{
  "vocab_size": 6739,
  "hidden_act": "gelu",
  "norm": "layernorm",
  "positions": "rope",
  "qk_norm": false,
  "attn_scale": 0.125,
  "parallel_block": true,
  "init_std_o": 0.00776,
  "init_std_up": 0.0396,
  "optimizer": "soap_variant",
  "beta1": 0.95,
  "dataset": "wikipedia_en"
}
Each number is 500 + 25 x the weight over its row's rms, rounded and kept within 0 to 999. Layers, rows and columns count from 0. Numbers have three digits each. The size before them is the row's rms in percent of the matrix's.

# down: layer 7 MLP down (transposed), 512x128, rms 0.217, rows 186-285, columns 0-63
# up: layer 7 MLP up, 512x128, rms 0.144, rows 187-286, columns 0-63
down186 118:495554498487481488515505507468501479460487495444548486519478477518497511462513467483479525461514493500519548471486484472514490496480500519498506510475457474502570531486500473494477517511488488
up187 103:518438496493529500522449497510474425501481505482518512518471495528488482503508488485492536445533509506503526494515466498473512507518469432494455488474492477494486497512497483509516489495488534
down187 097:519538485478510528485528536473509562510551501511515513509494508536506578475492465528479491554487510463480495507535501488518490474477496557467483522547493496532487497531494528490479584486477497
up188 107:474489538475521490492488520529564494523521471486482544468548452478489510527514482520494476460522522505512537501489507494538515454488506511530495501501500455476468472508507571500506515529531491
down188 109:515487498471494514489537490496436484507476538515496504522492478497560495509503499483487524532514480496447483515489476529490500490515485504483509491520504468500569519506481498475466515492502440
up189 099:532509516526528469535493547473487461502466532497468512492505448478482467467495504517527450491539526500466504474479473503485495503537504465518521495460508494521494466476511533491474544504502507
down189 105:531509524521526527489522496494518482500528558509480511523518501500502469529499533518497536475500522537510524519498505531493503467492469515497480514487501430478503539489494458509523494508479488
up190 102:504510530488491506491497568525532493507486471505509516470490514475511524543505504503511491485490507472509523482495508493525521520497563549474497507485561483447499468488477497476494527505491503
down190 095:450489487511494511534471501521495503447522496455465508529523463549454506488460447505490553499528512475515478520547480509512475545511498495535558524495504536478517505475496437527497477458504543
up191 093:484536522514494476492505500510496462540502508531480462470514502524450518470492503492489514517460463496531461519486525467528470504486490493487510465526560511489566453522465488497476468485491488
down191 096:494464498554477521504538484492502527490510524475462529510522480494507480472502464473461514504506509529490506509512462552524523554508497496506514540503475509450482508493513496540469484478475501
up192 098:500550498534508519480496482466476513462500488491461471473513433514527464513483523558501506486487557518507528503488512499516497501489455475538484446514491503489505537472506485466485497457492507
down192 097:474479508523522483468523539490448499488535512484497458494530501477494480465473520406553525534494477491528492466470466512506518455499485468534484494511503493490495500531525498493496537510446521
up193 089:505517452483524501459537480476497491499478459448462538534500500551489488447483478488516503492485534537505547494509498505529486515497476481526491421477513557505510521499534486474502485509532570
down193 084:511524528496513468517479520488458506492525459473464483516503505445509507502506486476520502510521481523474509489461489510475523515515552515464517579493512456460444475488492521496504517508499483
up194 098:514486492505521507536473514523528493489479475457499527488514477479542529471501560503541469528533479494512513503506469483489480523447456520505467477474491533521504543475472495519536489502522471
down194 100:483475511517474536509508458520512481540478486491491509535500512519504504535520472490461512491502511496476501513477543510499520512466530493497535522476491510480503497510511488526474478512490544
up195 089:499491500517503491482463506476432499551499499529463472494471508529458522531505505514506541493495558518478503491472466492507526480493491480539498474533477504527484508503556467503552552485519485
down195 089:536525520489516459520478507486513536498496462477471501492514522494561508526523514535515487488511513477495496524499466509499496491512538493508482539479506437517512471497479558504505520499521480
up196 104:491467487501498521494499504501475493486546524514515475455504518489498511503521542504540492555459504524509515480502478486571485519471500524517511511473499531514514458481496496484525526539530536
down196 102:506507507474489500492492515507463508467480452437521521462477476520494468489507526517495495501541520565495502534543530514519502502490476501492448488516522482504492513527501471481488504499529474
up197 092:478509488505531484484525476516495514539547500496538495519549488475529471488488530483544521555552530502513503448472500495531490465474496510484518515531496491453519517508477474442503498546506488
down197 097:503516509536474528502472492509532564514518479501526491497497484505505518495545501541476540498519511516531477486569505472451495503479523504476492497522521524501493488514437529521482531477499471
up198 098:498465535538454481434480486488462488452494527515507501520487510473522496522502534498493531473493500492500495527493509507507481509502517472491484473492478480477471483558457491582495508494514549
down198 098:516521489490497539520486457488514509506532511503505472512502496495501489486471524479465489504455549471487475537510533505491506465502498515491483518466527554501473531497514500534495502484547537
up199 101:537457513459512498515541523460495523502497513503515461518494523487494540488522487544531495514491483568495460502519536471478522509519523459471471487478453490481534496486492450517479520481506493
down199 095:448515500490498505538500467527477497499503522517476523464504501513460506458481477438425488498523465487493510458517500553503488561497496515503530507526487536528518493505522517498469451504509493
up200 111:509516545540469487500537543517502521478458521508494463504487470484522510531522498488511456517496510480483482494520531464545474479465514466429479477531513518553520539532502516474493501528504457
down200 110:492539475516465485516499489517485485448494497518541497484470468506513478480502516543471466508470504469465500492510489504515461488499491537493514506531458469505487515519495460482495472498478499
up201 096:515477494532540487501493491473526490508467527479535509539516467469528474500492523520459494538497528504494459515503515498484454502486534530522496458516461553472514488559471525493487522504518544
down201 097:467556476504488492480567500518531453482503467487490499509503506492447491463502478538515462518504484487516484465432490511507491506531506479517518497536482484530465535498499491557475500518519506
up202 091:547482531501526502520480486501522526479496487469481548503491529480488437543497524494477499476501468466519478485474516490486500485524481456486478510516494537505517504526489496515509458492520494
down202 091:480529518481479480511464481518483504494534460508523540484488453482513499535499500488433483499574486520532498498477523531501507480490502507495473501532490487481475456491528486478467543520507477
up203 107:487532515473466502507546516503483544469476514523497426476483523497530508521489509514466513501496505500488513495492499552486449536493508496460428479571491497486488470463493495482499520495479488
down203 104:497511489503490547505487485487501526516478504454511485505498447525512523488494479495517496523539480514493476503482486534492526526466483490515462490478508533516487506520499502515509471528524510
up204 096:496477521520469517491517512508481515557479543544493481530508475534510464426487512527522513482504469517485527524520511457535497521494507485543500468541492476495523498518514519540523504478518494
down204 098:491498490541493471487502508497497505460526511522530512527477529488530498512490503522480513498459526542470510515501446474517487491528478479508533529495483480503516521501521467523493535495465510
up205 111:495484474497479534486508509543533510539499503493508452475560535495519473539555443477506452456484514521462477502532523457463503512500503497479518490482459486506475515474477520515532543502503486
down205 107:502492511488502519489503494504531495486520525477527533434489466461498514441508484494460507510496532496511536484503496463521512453525512498514469494478521517507477511490533477499476522537485516
up206 091:512534466548482492473505487485475513495502451543519510481548460488500505495460495491511473465508449515499476478500472496478485523486521489499502478487498453492441491511454511507545489527460476
down206 098:489494492492511493473519535493450513467501530505470536491529524483497506503535524475488512516527513500496530530488491474481505511512525524490490445487500490505473507484520558526513494512467530
up207 110:489436506509524493528529489459516488505482536473489517491530495494508516537486522532486491458527507458539536545484469521509502498473536538509495517475518498524515445487507485474490479487485506
down207 101:496512497499497526499463521535462495502481489488510502483482484498471478434484491500529478552510489515465458476516522468521489541496477476500501461517527501458502553515486525517502537514500433
up208 098:490492493496541472536523503518546514525515495504528473507534503501511502495560479468521498472559508480487469497457518468482460455510512508509455551485518503516511502517535521493507479491484480
down208 103:490513476492492536484502508485523506523519455469458522454512476484495522489525520519490464482493544491518463527503502470484522578480516531496487478534514539437520500502492520488493521467491503
up209 087:521501499496502512482519492489498489476490522549469468523487541470544462540512487493512462502475481499488500456499503529521519515469534471511482451501488520497535507524506483478478473469489468
down209 090:514506451481484539471502505485532464486489491497487483447507500495519512494470483563551498522530542470491467473522493502507492504498447481477521464478494503485450485517476510518469479518432492
up210 085:534490483451503487529492501472506505496536512453506508518516508503516512520492486508494484463499555521520469483495495461510506478515521478528496490513498501502538458505523491527501495568552504
down210 098:533536458495519510510509495527514485467455460510526487514524498499452499511532508516505491499487521500518487491500490512462484479448496507523504531487467484516504492508476504493537472519468497
up211 099:531512444481540555518545476481522478508530509503469470502513546497514467502475498488511477505490545473487552522502524460517506497484440501532496515501501490514528507491477459520465503443538491
down211 101:485508543494500491483494489519491526485503502515530501551543492514468494531537540498448458532491539528536510482488483469513499498497523448504513470480515538486462493499521527517467501523542487
up212 097:513476495537480493521496508525484524501457525468456488517514489500542509516485524522506522484552486469518509518465514469507517473489552485470539493511493490534505439481453474489529473489542516
down212 097:529498520523489493492541459509562540477494482479493476489528486524542459492506480532473470489515476471476508467498473535470517512486509501534533495547537537476486524480513515458465563524515497
up213 109:464475502511529507548485510506488548525491519509491468523502480461505473504467487512530536524476499486536538504502528518495499506483482487498474507484543567512516497478489528534479476530521506
down213 114:516505506531485501494534487515492508507502519560516489491520489488506527509522514534472494452535511501445487532532534428507446489472528482472473503522464523499487484497487491496483542502503471
up214 099:558506512500506504483501551478442491482501432521509529492481478495499532559494507497501499504497521542515484484518466493473454512520505498521475478499482468544482501499494474528512489505501468
down214 101:508483523482508530468470546488528504480454499521506501442515488519509495517539489475490511492493505503499498488530551504475551516455543551512471492483508508464537479495472468503485508499487476
up215 094:540486468479487471494510474502512457466560517523489484454530515482514518524526518473536548453539485477469492455503495486495489526498507507497489501467500476452523487549544483498506513527537476
down215 101:509511487482440521510507515467539508507506504512490496491518497484497495506471552481444470516507530498526483491490480506489549493516520522509433545499462490451520510496482524489500467481464495
up216 090:453477497503485494512523504511531531467460435491533498484528448527533493494479520519525503534458523491544498498464484527514514519506549527503461494532565476472508455554503480517485478478521523
down216 086:530517497479527516550495521505472456453546465475519499481506455532490463457531474541488490468485475501505489512520504511465458447502483485504520565497506449473485534520534465488465479509522516
up217 112:500513532495469521528443559471481544509509493530473460510505536534494509527523490505528487482474496502541505506523465538472538514463465508500513480474499468488461485537533505529487536501537479
down217 111:488515474489479543492504457471471478499499505469489559463536488466542486493491520520486506515481506529483426488494506574492480553514522508467514524487512575504514508515476497521471475530427513
up218 102:505497539556480535492513517463425475485516533461459498502510445517515509508487535506465541508507505491461458499538486494491535475522490467515538467493467516522491516496524474485511503415479480
down218 103:518507491509493451498515500493486458513476460515507465467481490494469473507482489522476495472473525467483517493488498483525511470480515511481488445503525509471556548498473522523501487489528468
up219 099:495501512496433532472512487499504501457499481476462556489478468548481477516517479526515508455505506491483474531495518553528493532471505471487507485504536490543471477486481484511494478517473531
down219 102:512511532488522472519507491512515470565519505533532467516509535512453537499531537463497504500500492493489485452502455489445494479538468540517494498476481536443498528551483503521478503482467515
up220 096:533504516516509500507478493472479517472497504463494490498491502487503492446501509513498470511517510547503496518527488481487507516486501486529493521494489540514453463525469482492501486487422481
down220 096:465520486499547539514491544502479507487463499533496539518500481509523503494515513516522541511487522517532502519532515515472483462553503498508527449516546479526492525449531519540522518496486534
up221 102:460513495489476499490487508483482523524497498506502500471484490477446528549527518520502556471525523492502488494530485492536496449508489466543492507501559488502524489535465474482518485494490527
down221 097:550500519472554507513460514508534487501492519536488496479495502473486462508507511482476501536532515527487529514443544481488493510520478544483527510511481515488466501514567509488519467486487459
up222 098:498503478482508451509485456514518538437474493538517508502556522445519497466529519453483482502513496516507526517486472478516463499509512532539531489512505532492494474489528524485526499499477474
down222 094:496500508486516515523499519524507550444497506526468456540498433518490489496535500546515474490542510539530496500529511529496484528497472466504465475477509492495498481489495521543482511501510522
up223 098:547514501456504529454475461452501484503500519501518487524524548487454505499493478461480505501511522514516449502480534486540505492491513512483484477465532509464556457448485461486465462507500513
down223 103:420499463486496525493510504538502475495451503505500462475471483506521546473497500478533536482507469455484497506499486527488492533501508497488507494540488465534453486502473503459540507456507469
up224 107:527458471463530501461482496495495500461490526490496474505492482521499484526475469531510521479517470515506519549566483539507447499496513519523498455530450473474563493480546501473497479517514532
down224 104:478480555472506531475458548502464518493535478498480511524576506491477503531492494497483537525523502501493486534535515504486504487507471489475505539476526487526469476494472510442446516516492486
up225 098:514517520441515497537503520515517524538514513504544528480514501523542488467507478517451481494505526557501526482507566491528452485497462480507491512485520492480513521492521504481509510517484504
down225 100:481528490524493519470471498510487533488475515508472530559462506494478535517513478511512548551459453452493505520507456536487544446487492528455484485503495502471492467510486469469503534515442480
up226 091:548532541514488457535508450513527479481515453463481508485510501505495518492491513527487487422539538491454488517517464505542474491494483533484526496502512502507481484501518499500549530503535527
down226 098:528481506506488484497508515515472494474518493456531519470494506534545475505496494525531523495551486511534550475512451456501488498533482512527519468514509454487547516493506517509505526511532495
up227 097:489499511539535499478489503479471492451499466533487520469552489468520466545465538503511438502518498506492461521516501527486483503462461500511473478509520453518473500464528518485502503528543487
down227 100:534517518490537507493499483535458517487463506488486479535526517521511519495514479479486475460448490528483467481513513482523523492542541466516495510483486485509511529499498545514481490548489513
up228 114:504503520517531510483449552480488507478476545433478481510471522499500465501494524519542541485498485500468535502479519482506485499532485520502470534509527472484504496493498495489513543534520475
down228 110:511461490510521487508463431515487503475447494526516520539535501465533505506489502518491488502457440477478519464520537532518466492479503553504533530480483499504466460501465482483529511516513510
up229 090:512484442467523492514528509518536477504481548507522516513492538509471465542530490504514475509498484539562494512527480461518563449512447525449511490477495513521498460498481469497504478528492487
down229 090:494495493575521489507505532476489491509508468489461522496531485477509522507485498496548464463466473489486452501498494555528500491504544518473486520453472486479533522460518518533515479510485498
up230 103:465507512474512526538458496466490492512510479486476484466512486500442546474512463515560501488531478534518483517503521457474491467492505511513510495509522523532476491526508476533478494482524483
down230 102:480494506507500495531529493501493486494466489496512471480500499472455523518550488555497522479498496485540496557465504494531478451513508469434502475500501490498476535498497530498502458511503500
up231 091:547444473549496501491491516510520501505470499465501535500512486526477479463458482521545493517503493470477499528502518489527487545452563491520477489513509530439508470477506487504474480476455520
down231 096:527484513513464489465529503510496494496464512518502486488485493453490522498541518471424481500489535535508488476484495529466494471486514513476526515488487469529497469486498560540496515504489469
up232 087:515459503475507491527500522501471499493471523498497520531487503488513512519514504500526490528482487560491527488513495519513497499500469495488511501484554492534523500526478465509438454522501556
down232 092:488434519499465517505547487494485490492481526501488497484500495510520489493499518481470497498531497495519523535481458522529525492546517524463504490536488468478471491480536514517531494473439507
up233 088:510541478492525499532560540494513526472503476488519500460514514528488495501511549480501450500507522552493487511510528513547493513523466537446518491451514460492534495499524509475479495503504547
down233 093:545446538516500487502446454500492511450484502488504550521509501477526530505496509528533478495449483497518497491488497475499503507490478462480509523458519523519493483478444516538499442499492485
up234 093:470480520524493473559462521451509494498485496498524471496533475486509479506516491511476523478532488465491527540479494547500490531505509506501500472504443502523474519496507497546503504485499499
down234 094:481536472511507493496497497500519462510484485539552468542489525502490490503459491499497521498505492486468560493488497497486510535557489520512492499499498480504524502504493480509455448473492475
up235 094:499495487502472499502489511502500493533473506521530485483543505526461528474484513494529532472496516518458508508476493458466469563501524498508513494457518539513489488507476527510534552513486449
down235 104:457491538500523514505463515466489463507493503515479506485469497489507487538517500473522485509481464527503506465471502524522517444492511485494533515489536501524526489472513512513476504495512477
up236 109:479506551512451524496524500536454467472487468495520514518505528514472487538497517535506488511491559513520475519529476519532492502489524434513517557464532480546515511493489462493441524509462484
down236 098:449514472476498449525485503513491506491529549504503499473528492514482501505505529488555540474522419530519516480479493512506516530487508537490503498516487498500533464539501512534522472463467507
up237 107:525521530484513550461483505529475519496494494555492491486470475534527514442506499465534481513491480528528497472547535498466478479480549484512513530518507524489520489537547463516548523506516521
down237 104:481500507501498507523486512528510534501512479497494498481516468497536508507531520480496446480505485482496494469461476479476500512497485502490503524474493487472488481469507430499515496518499498
up238 108:520485492530512450468520491556474516496575497486492486475457520485538474486520545517500513506542467496513484528505475519478512490514467455517523500497521512471454476483539473524531513515538490
down238 103:482478495490489501520467489487534507508468478537544515530489514529447505456494457460492467517484509535540539539513472466514462499517483525501515507523515534502475499537515470474489516474447450
up239 116:547505463503520514581545531513487496476478477532529490499497531556513505533518500485452462514531528469478522502502512521503478506499468508502519488482505516462503521529491525486504511504476462
down239 114:480489485511495535465513519528487482506490472491525509476543515467487517540509501504454502498478505481470447538529498523518521511568508510491488482492472531531488493494508531478457479523522503
up240 100:486469502463492494464497509509524488499506493531512500511549460466501486480475503496535454506524499522495548463503499511485538526523540491488483489508493539488495532501503491486462515468493480
down240 099:584470512509515479545509466510485504483518468490479543500489523537482528525504515472514505469526513501528479523506503466461479537536462481512524506461470456505529497496502561486480493468530508
up241 094:493476506499507517513504523478528519475485508497463527532478519504558450487511511464484490479511488483468527514533492493529465493456497517473472502497467509484447536515460520542519521508529529
down241 095:470514471505505515488505536491526501479525521473450443508447510517502490481496486493498457510474493493472519505528486490488480501464506490504504473521459495476518502505494524503544468504497472
up242 100:508523478511462508466525463518518513498518467493458483526493497485467465541475554550496498504471530481535521481478468498548534501509485478501517511471509497533510462486485456511525487472523518
down242 103:490492498512539524535437517508477509507529506542550528528505458516482465459504482504512449515512458502521503505491519558478477513458481487528459503529479530450485536504514514497503500546488507
up243 105:551513450460489492518507503517510454536500479510523495492466505520479511511499499492498567489509517574544475487470478515539499508508487481493498481498502549533506442515464472489552526480513501
down243 106:536484519469468517511484489491523530507499486493513526493513479520542527478489564469500461495494472464485531514496492528485462502509526536518505483512482508460531520501494520516513536495469456
up244 108:509523518475532421533490548485523484509467496528502544496525456543496471485480498521530552534531456469526478543485511487474479497504471483493522501468487468505526540542489493504506491525479516
down244 101:479462500499526489488518509512520514515493498463471447467510515508532517525516475492481474522480486474477492483483478473506497481481515475483473448508567515525477506555519520494498575508512526
up245 105:494481497537485483483462517489486534480478488474523524467501475496478499497502505509491517476503517491527501459475499469512497515524523488488501461470523515512509496562465469481464504541498502
down245 097:508469471519513529463474514492525545462490476478495522490474489537486483487491444524544503497480531500527526488486483489503501492501457477510495490481485499474476552528492479507492462512494509
up246 099:543503515551500544467483472483516518514460452514468514471519482498525491519530503523489534482476512483487563521508543484491436516524511535519491482508500519519503504507479430538524507520462516
down246 097:521504499484517553498493494504509443486510495552516487519522507435509434520504501534513490484527517528491483482458487572494532557481500504481496542505502491497462476516497501471523480526515515
up247 094:497492544474517468532526502492487463493504464474541493504556531553457496531495533524535526527562468496465454491475528504507553504505486483480484479491485536495538512518497512495523502497483504
down247 103:474511434437503518494460491519456524516510510505505521523490489481513493502521519467520484551507520487483545497518447512486481466494526499471504550558507521501472488471493491528493523507528540
up248 094:464492491507513466513471494529502473515498493488517466523505464461504508498513537522481514517492500508506599538432511458535532488498517479453436511481503528503483529522504503515503515504516492
down248 089:517485472459466489445517509453495518495529493507468506489492486473512481510511506534529502497492477499516448470474537534473471530482454534544489464500548475483537472445522538485513526465502513
up249 120:564491483472492522500470433501502555564525496521480519478544514503472496482498523491487500531510492513484468524504465502485510493461503526532495484527490506474525509537513483463482490481504486
down249 108:538470534499513527518495476525481513473490530554538503481499463473468532473505516504509441480565531446558519542501502511491479493520470515489474503489524526493489497486469520492495493534481421
up250 090:473499507486488520505521519483435578510525491545495498477506531454517486491554516488498518513485460489493416456501483470504518511499515529521467505484506542518492497489462488539497488488497498
down250 093:499506486510503478512444519503492452530468475490515503500535453507487531467479443511483479514522551527522539490493475495523504497512485414470519545504518493462502495516467472447444463498516483
up251 100:557479521530493505480486474494488524501528538483504513496493516528516483514560517497507524481494518497527494528512513539462544469522485471498509473512539573534431482463486510496501474535540516
down251 100:502517488483531500525488504498521497522518498520496553513493501486480496482503514504524508477497541514541528472475506483458531547517526471491500514478524477502471479474526474542499459471493457
up252 099:539522483534478479515505540471537495479505490517545486505501530492504498450515502509517500504483476518530497504503486511506480469484439452492506531492502486493520474443469526513479511493550444
down252 102:496512519499472474471468498518499484508487537510512513511469527510473498513493491535487474485531479516485495501488527545490513567481465499473524504548536493479545493522451456507514547458489492
up253 094:493499500520510483487484492505473526479478489537494492496510457498512515504510525473489538517489438499554523497543489465483499509478541486472493525495474460480503481466510499546536474525483454
down253 099:523530510467527491459513465518483502500522499478522489499486489516536509482516522461509449514496434485551482540535484505457528495547457490497529532465513512513523542488545467513557521504530494
up254 090:502506517519479487500538532460515533496509516504488485508503553493544459486528517532448506449467526502476541543546509517493508478521506528482488559496531538474480486519504474465497507506499460
down254 098:470532532475488460583555508483513523495435474505552502464523506486484465495524529496515468497522514511510500525492484531479519517497451510470472491497528517491502461487519497512483512524476520
up255 105:537513554498518495474541508490494490525461466518525528464540507486469473484509485537477492519485484463494505466520485534441498482480553498476543448502481485490480500482471479489506496519514514
down255 109:549502507500526502545465530497474472471480487547475506505500489514472517458491473465502483511528479495504495466513468570486530487518521533506525504485491495484501458531537483530490513504536526
up256 097:485523519492473521500500488498518485505491479498504509432496494487508534505475505518500510519513516606507491527496519487488487469452498528505494543506516510551538494492480539524499499471529474
down256 103:482499527477469473511519501481524544494503523473517522526483535503490469511496477551487516524518477485507479489506519475546500485489497523514453505500516483532497460515474502527510505497514527
up257 106:480544494476479484500534564545482517497486542509468518500497502524506483490486469502544481535508490502487457540505511501533529505508503467535490471497464481526521537483476490493509505512484455
down257 102:499529487483541473528486492497492482474523520508462520532536525448497537511474509512535516560476492515466543513521488501531456525500510572476532517491535505511509518512552516486465490466481534
up258 110:467536529543472515512484504508503514529516464466504448505512509461508510505513500477524503491451505495480533492497516536511457498469502531536498490479449507531499484461503517516493497515495551
down258 110:512489540487516520474549500528547495499497502461483521513534495532481518484507477464530475478504488498517473496531485476539507494501480479451473499482538549534488481498485509471494535469494456
up259 090:527514506472499522474500517496495494482503497509509468496458511469487482523499532534462506512464519466520540466467523532494532456510472496498525474498472492569500501540503491498524494497491507
down259 093:499493536512512540507527512521542520489511529522498495476511507522485527487475513529533538498468504482493477510507493506525511436544500470511489522502521467540471465523477454508516501497519514
up260 104:535474519482501586497517523498487446518478508524536529482519498455471512478538548503514477489527490499530503508495515522472487452508445465506527475515500518492497510460489545510507508555525470
down260 098:496524511481515494489484488494532539507537528489490533503452539496501505544476506534506531493518464498484514496527475521522537496507483530495548548468463479494536491503497514489490531470418511
up261 099:513511514542481491487518491503499480525517473506460554505523532458516544475467504481475470523502502535509529524481486463529522545518496459496494477494466492483488493513478534535546466521516482
down261 096:497504510527510473474501503491458563512493548477540445522483498530495536526510465476496524477454501511502500479493513493555480513513535498525482519519483533526518487470506489504502477519490485
up262 104:508479493490548532464491543522531487501486480499481484487492482478509514503505501523543469487464468496494448483520567465501498506509495476510535468486468502497478509521544514486514521504480512
down262 102:487478523503506521506513520489493484481492502486518496475501525512450489469538528523506477471507507486482529507467506543500445533559465466500514474506475457505532462482530498488509534496506429
up263 099:490499507512505475513520512507453502492511484500504482534520465524488509447538509504512490461504492507505510474474484472531535454551512476534520507499499472511554467468465489515487526489529511
down263 103:463492487512522494506482545521508502540458476505516498518452503559506503528470481478457488549516514530478473520532499534477464496530494495511480523503469514515517469507522503521453499507469465
up264 095:506432479563505511486532521497459491478548466484479527467461502518457462509477506524449500491492523536520513511467500502500527465489533482502522526473553446465450517467538513480463481548524506
down264 094:491526527453484505526486561517532512521463533505484533555526496508508509589486504469540508541472533500530522486478490495485531511470558520489541474525465565519496448490475492477492486497517510
up265 092:524509458504506501518487511506553470499476502525495489518439512510510482533462515527573549525516506477463529481517465485506460497517482478487520488498463509528555502466484539488490496501525481
down265 096:506496520536505475504502514518527542481463530516487495544474519481506521499509485518452498507484515469539464525560520522476525517529477526518501508470530504506540520466485489486507486545465483
up266 097:516486438495509558488523492490441443505567478490545564462527521524516488480509496527504498490518483496490483521526500531483492513520532512543495475511506515446470463519491504494506473485509541
down266 100:469549532518481488506495515519535500476463528481469461512509490482462480500503492499509474500496504492527515448521493519518533546508504510509468503480520503553472557502504474479489541492434473
up267 110:474496494539493467465504482498511486500483482503498464457530459520482502479487520461467443485546547457502509505527487479526495516462495495506515479462544500502515514500524491457493468526477535
down267 104:520494486477546527533488497538522506491508522491473561496455508500489499503491483508516499436444506505475464474482489497503494538518501499474481495491478505515462479469494496511530524457527478
up268 117:513494512514522538506507496474531504481490486483520494508512484495524536480521470486501502495507503519476484493488539500486498467526503480498539490569501527496490493495463460527507523488527472
down268 112:510514492544529504512533498506451467491496501495490497492529498498493527471486496473492520557507482503497495504461513494512486469543481521532505526547478496517531507534491526478508517514513529
up269 097:472547538492535460557491516488457491492501496504527514516526501490524478542510478504497500478496529514468495530513478454514490507506495534510489521488475502499507454512544488499492527527470526
down269 098:512498478465490511524484497475553496510529513468518500537509511500497501514506552518515491497498450511521497540527530490481488505503499501473502476506570527492464489489489526467530514512493472
up270 099:516495469507481483467510497512496538481493515480529492491501524520504501518482485508463527515445526528506479494520503548485525489529519461500487486542502496498485528494507503486497483470455543
down270 101:459490505493487505461480523518503508509525497484514516470552521486481452471482534534494531538507554498476505488468504468482463510494496473516497523461442525487533489494471513481509483478491497
up271 112:523485504477500455498529534561527499530478546515475482508487495508475522476463493527497498522495473534532439504501509495485542474457489523504486496493503496476502511539506494479506546496487484
down271 111:468542502532482474477510526464505459474517553508528511532519517518470460446499503500507502514487463461516469484455539483528501483496504545488504505506480491489473512519521486488535463514467492
up272 103:505519540506501530506488485534506524514478461488461507516513513486500483511489562443466542510515470529486481500491463498454482475531490505466465506531492440482491515500545474463498521519503503
down272 107:513526450496514498471491523492460530514499484502569465486502484516515489520516501505540485526493458493501493512510485475508505517536488554513465485531515444528491522443485468492503539476496527
up273 117:490503509534511488490507514525464481467505518544457499531497452528490521465498527508533545480515530510515491485478485484432476472476468496504503500493491502508504470504502513486513521517496479
down273 108:516514522470471478474515477496514491481532463553543504510452515508505535519469499469462517504500520458458539536487490514513472442533500523465519535525511508488473548505508453505538501511514530
up274 102:481511532509471518503520474540477511523480472496441529535489519516475558531512541474535471518516511536497481495486488453535501483477541457511486510565478473466502499472504503492534479495492525
down274 103:514471462485520508522506526510508467501510502491546489528532464482518509523519461507485503481522500516520518544520512476483543494475476510547471516481480493493474492531515451490511448474506513
up275 103:518491478477485549508530492517477521451532497480513473538492533450501454473517515479512461458506478483457475506535481533529461446450514483491507486495489464530527543529476527469481454513521502
down275 098:504452439474526460502483478536503550519482474482501490523500511534516470457500460497495506507485476489499514501517529527521500512499513517483515531496497513509528510497518539494527511502513500
up276 101:539505498514522480525497501462503484473485518476513554490506502541508489466514490494550527525470464530505460441492534509552543502541492473503478467485477506518486513484456466471525492530515510
down276 114:500472475475470533513516513519505489496485463510523524479481481478466514517529488486511517508469496530511540512542475467516504571532503462487499500470518508499555487543561518466439456515474519
up277 102:510459520513511457484506528513527508525513509530487515537510480504471541482490512510486522493497446505505500487507487502525464425452486487529505493464480480511476518511538481522478503486476515
down277 099:492482510459501510504540485530453494536486515514517503444449501488501504500469510544532468474485548461481509473490529496502423490525493503481508499546480504494495498512486499511549466442522513
up278 109:515457516507538489505449501502460538532544474494495498491520475528515489495472529507495493487494536480496490516503520507473484514538488532510493472451509534504540499490485563469515494504408476
down278 104:479506484541477526492526517523481499506528506522501489490513476516438489495492506486478449503502500490497503472474554468499537526475499494554552485533513463512478500515539484512459507484553495
up279 097:479454456495499441497507507469530503501491512520491516511504478490521441475508520491498513484494520491510484521499497491533468481500478485485481509453513486489520505537520524454545534490482532
down279 100:496487513551480489511521486505485509526576495486484532446501475533495543483482519509512504507515494533522483550515531484464472503497498491534494485455507494529469527477526498530524504490503577
up280 082:487486485512495544523504502512525489485446468488522516499512512503481480538485521512539506502529477500529521501499460482522496499534507513480486494506509486559506474507545508498460554463483512
down280 079:476504487479478541508488552498464508511533531532488493529503496520500555499487496495438494505487559504512488493494548544531491520489538569499557533526541486499515505476500479495513475515494530
up281 105:525480502494479494487451485520511481556462479468493482480455516502483479512509479518526487492495482526510449529493504499482463463476521515530490547479486485522507511527497497512498547479506487
down281 100:540497470468474503556515521481497494483485485525459467486482516507444524500475458494483518466473529547536480511523470504509505528439539506509456524493485512545523473475501517533491516509512549
up282 097:508482514490506518469535509481493506513505509531498542491523516507527476487431496493540512517475475495500521474489518507492501510487474473472477524537506498479522498534507524479509487442490479
down282 096:492492500515530502470467504484498536459476507482478505502528528522470463555549502545486482512521486485484470516474462519543520440509474552479513483528506493483530464491506489497495492508501527
up283 099:531480521492464515508509502488505483496544551457473488506526491480510521499526519490476508469531521512532491478492509528544566478495493510520445481411499484466496537501501517496515501530500486
down283 099:532503465514488519511451482472507453498508488593522515490480530546516465479502470530470529505511468504510493470509499488516511480465543482495547468503496476510482490523524495495461517490488526
up284 103:523526473482506536493518468481513524473505484558504492513504509516506520543498487476512450489480463444480449500508508516546537493465489509489488482486516473529500495460476477503518525461494511
down284 105:496505528529475504469480516524474540526496514488506545505534545503476487529490484516515513528520475488548487531508515548480512467492490470472545477482506505481479499535463450568516498532485516
up285 099:520508506486518484521519485515502522470487489517548474481522479516530473507535540470475449552529453484489483542522519532458475457485538545477542540470475475518512506487495505485488523486511539
down285 101:451470460450527498513506529491528541533477512534512509495481499482464490477487528492501490486527513542494514482459464527488529472471513464477499515491477508505509508508495506474467468498475495
up286 098:514485507476485474462510462503513479524461486500526481536473511476538490526484525529536499540499544517519526463492491506519477449529504545487504518545466515452473522447531493419534495495524511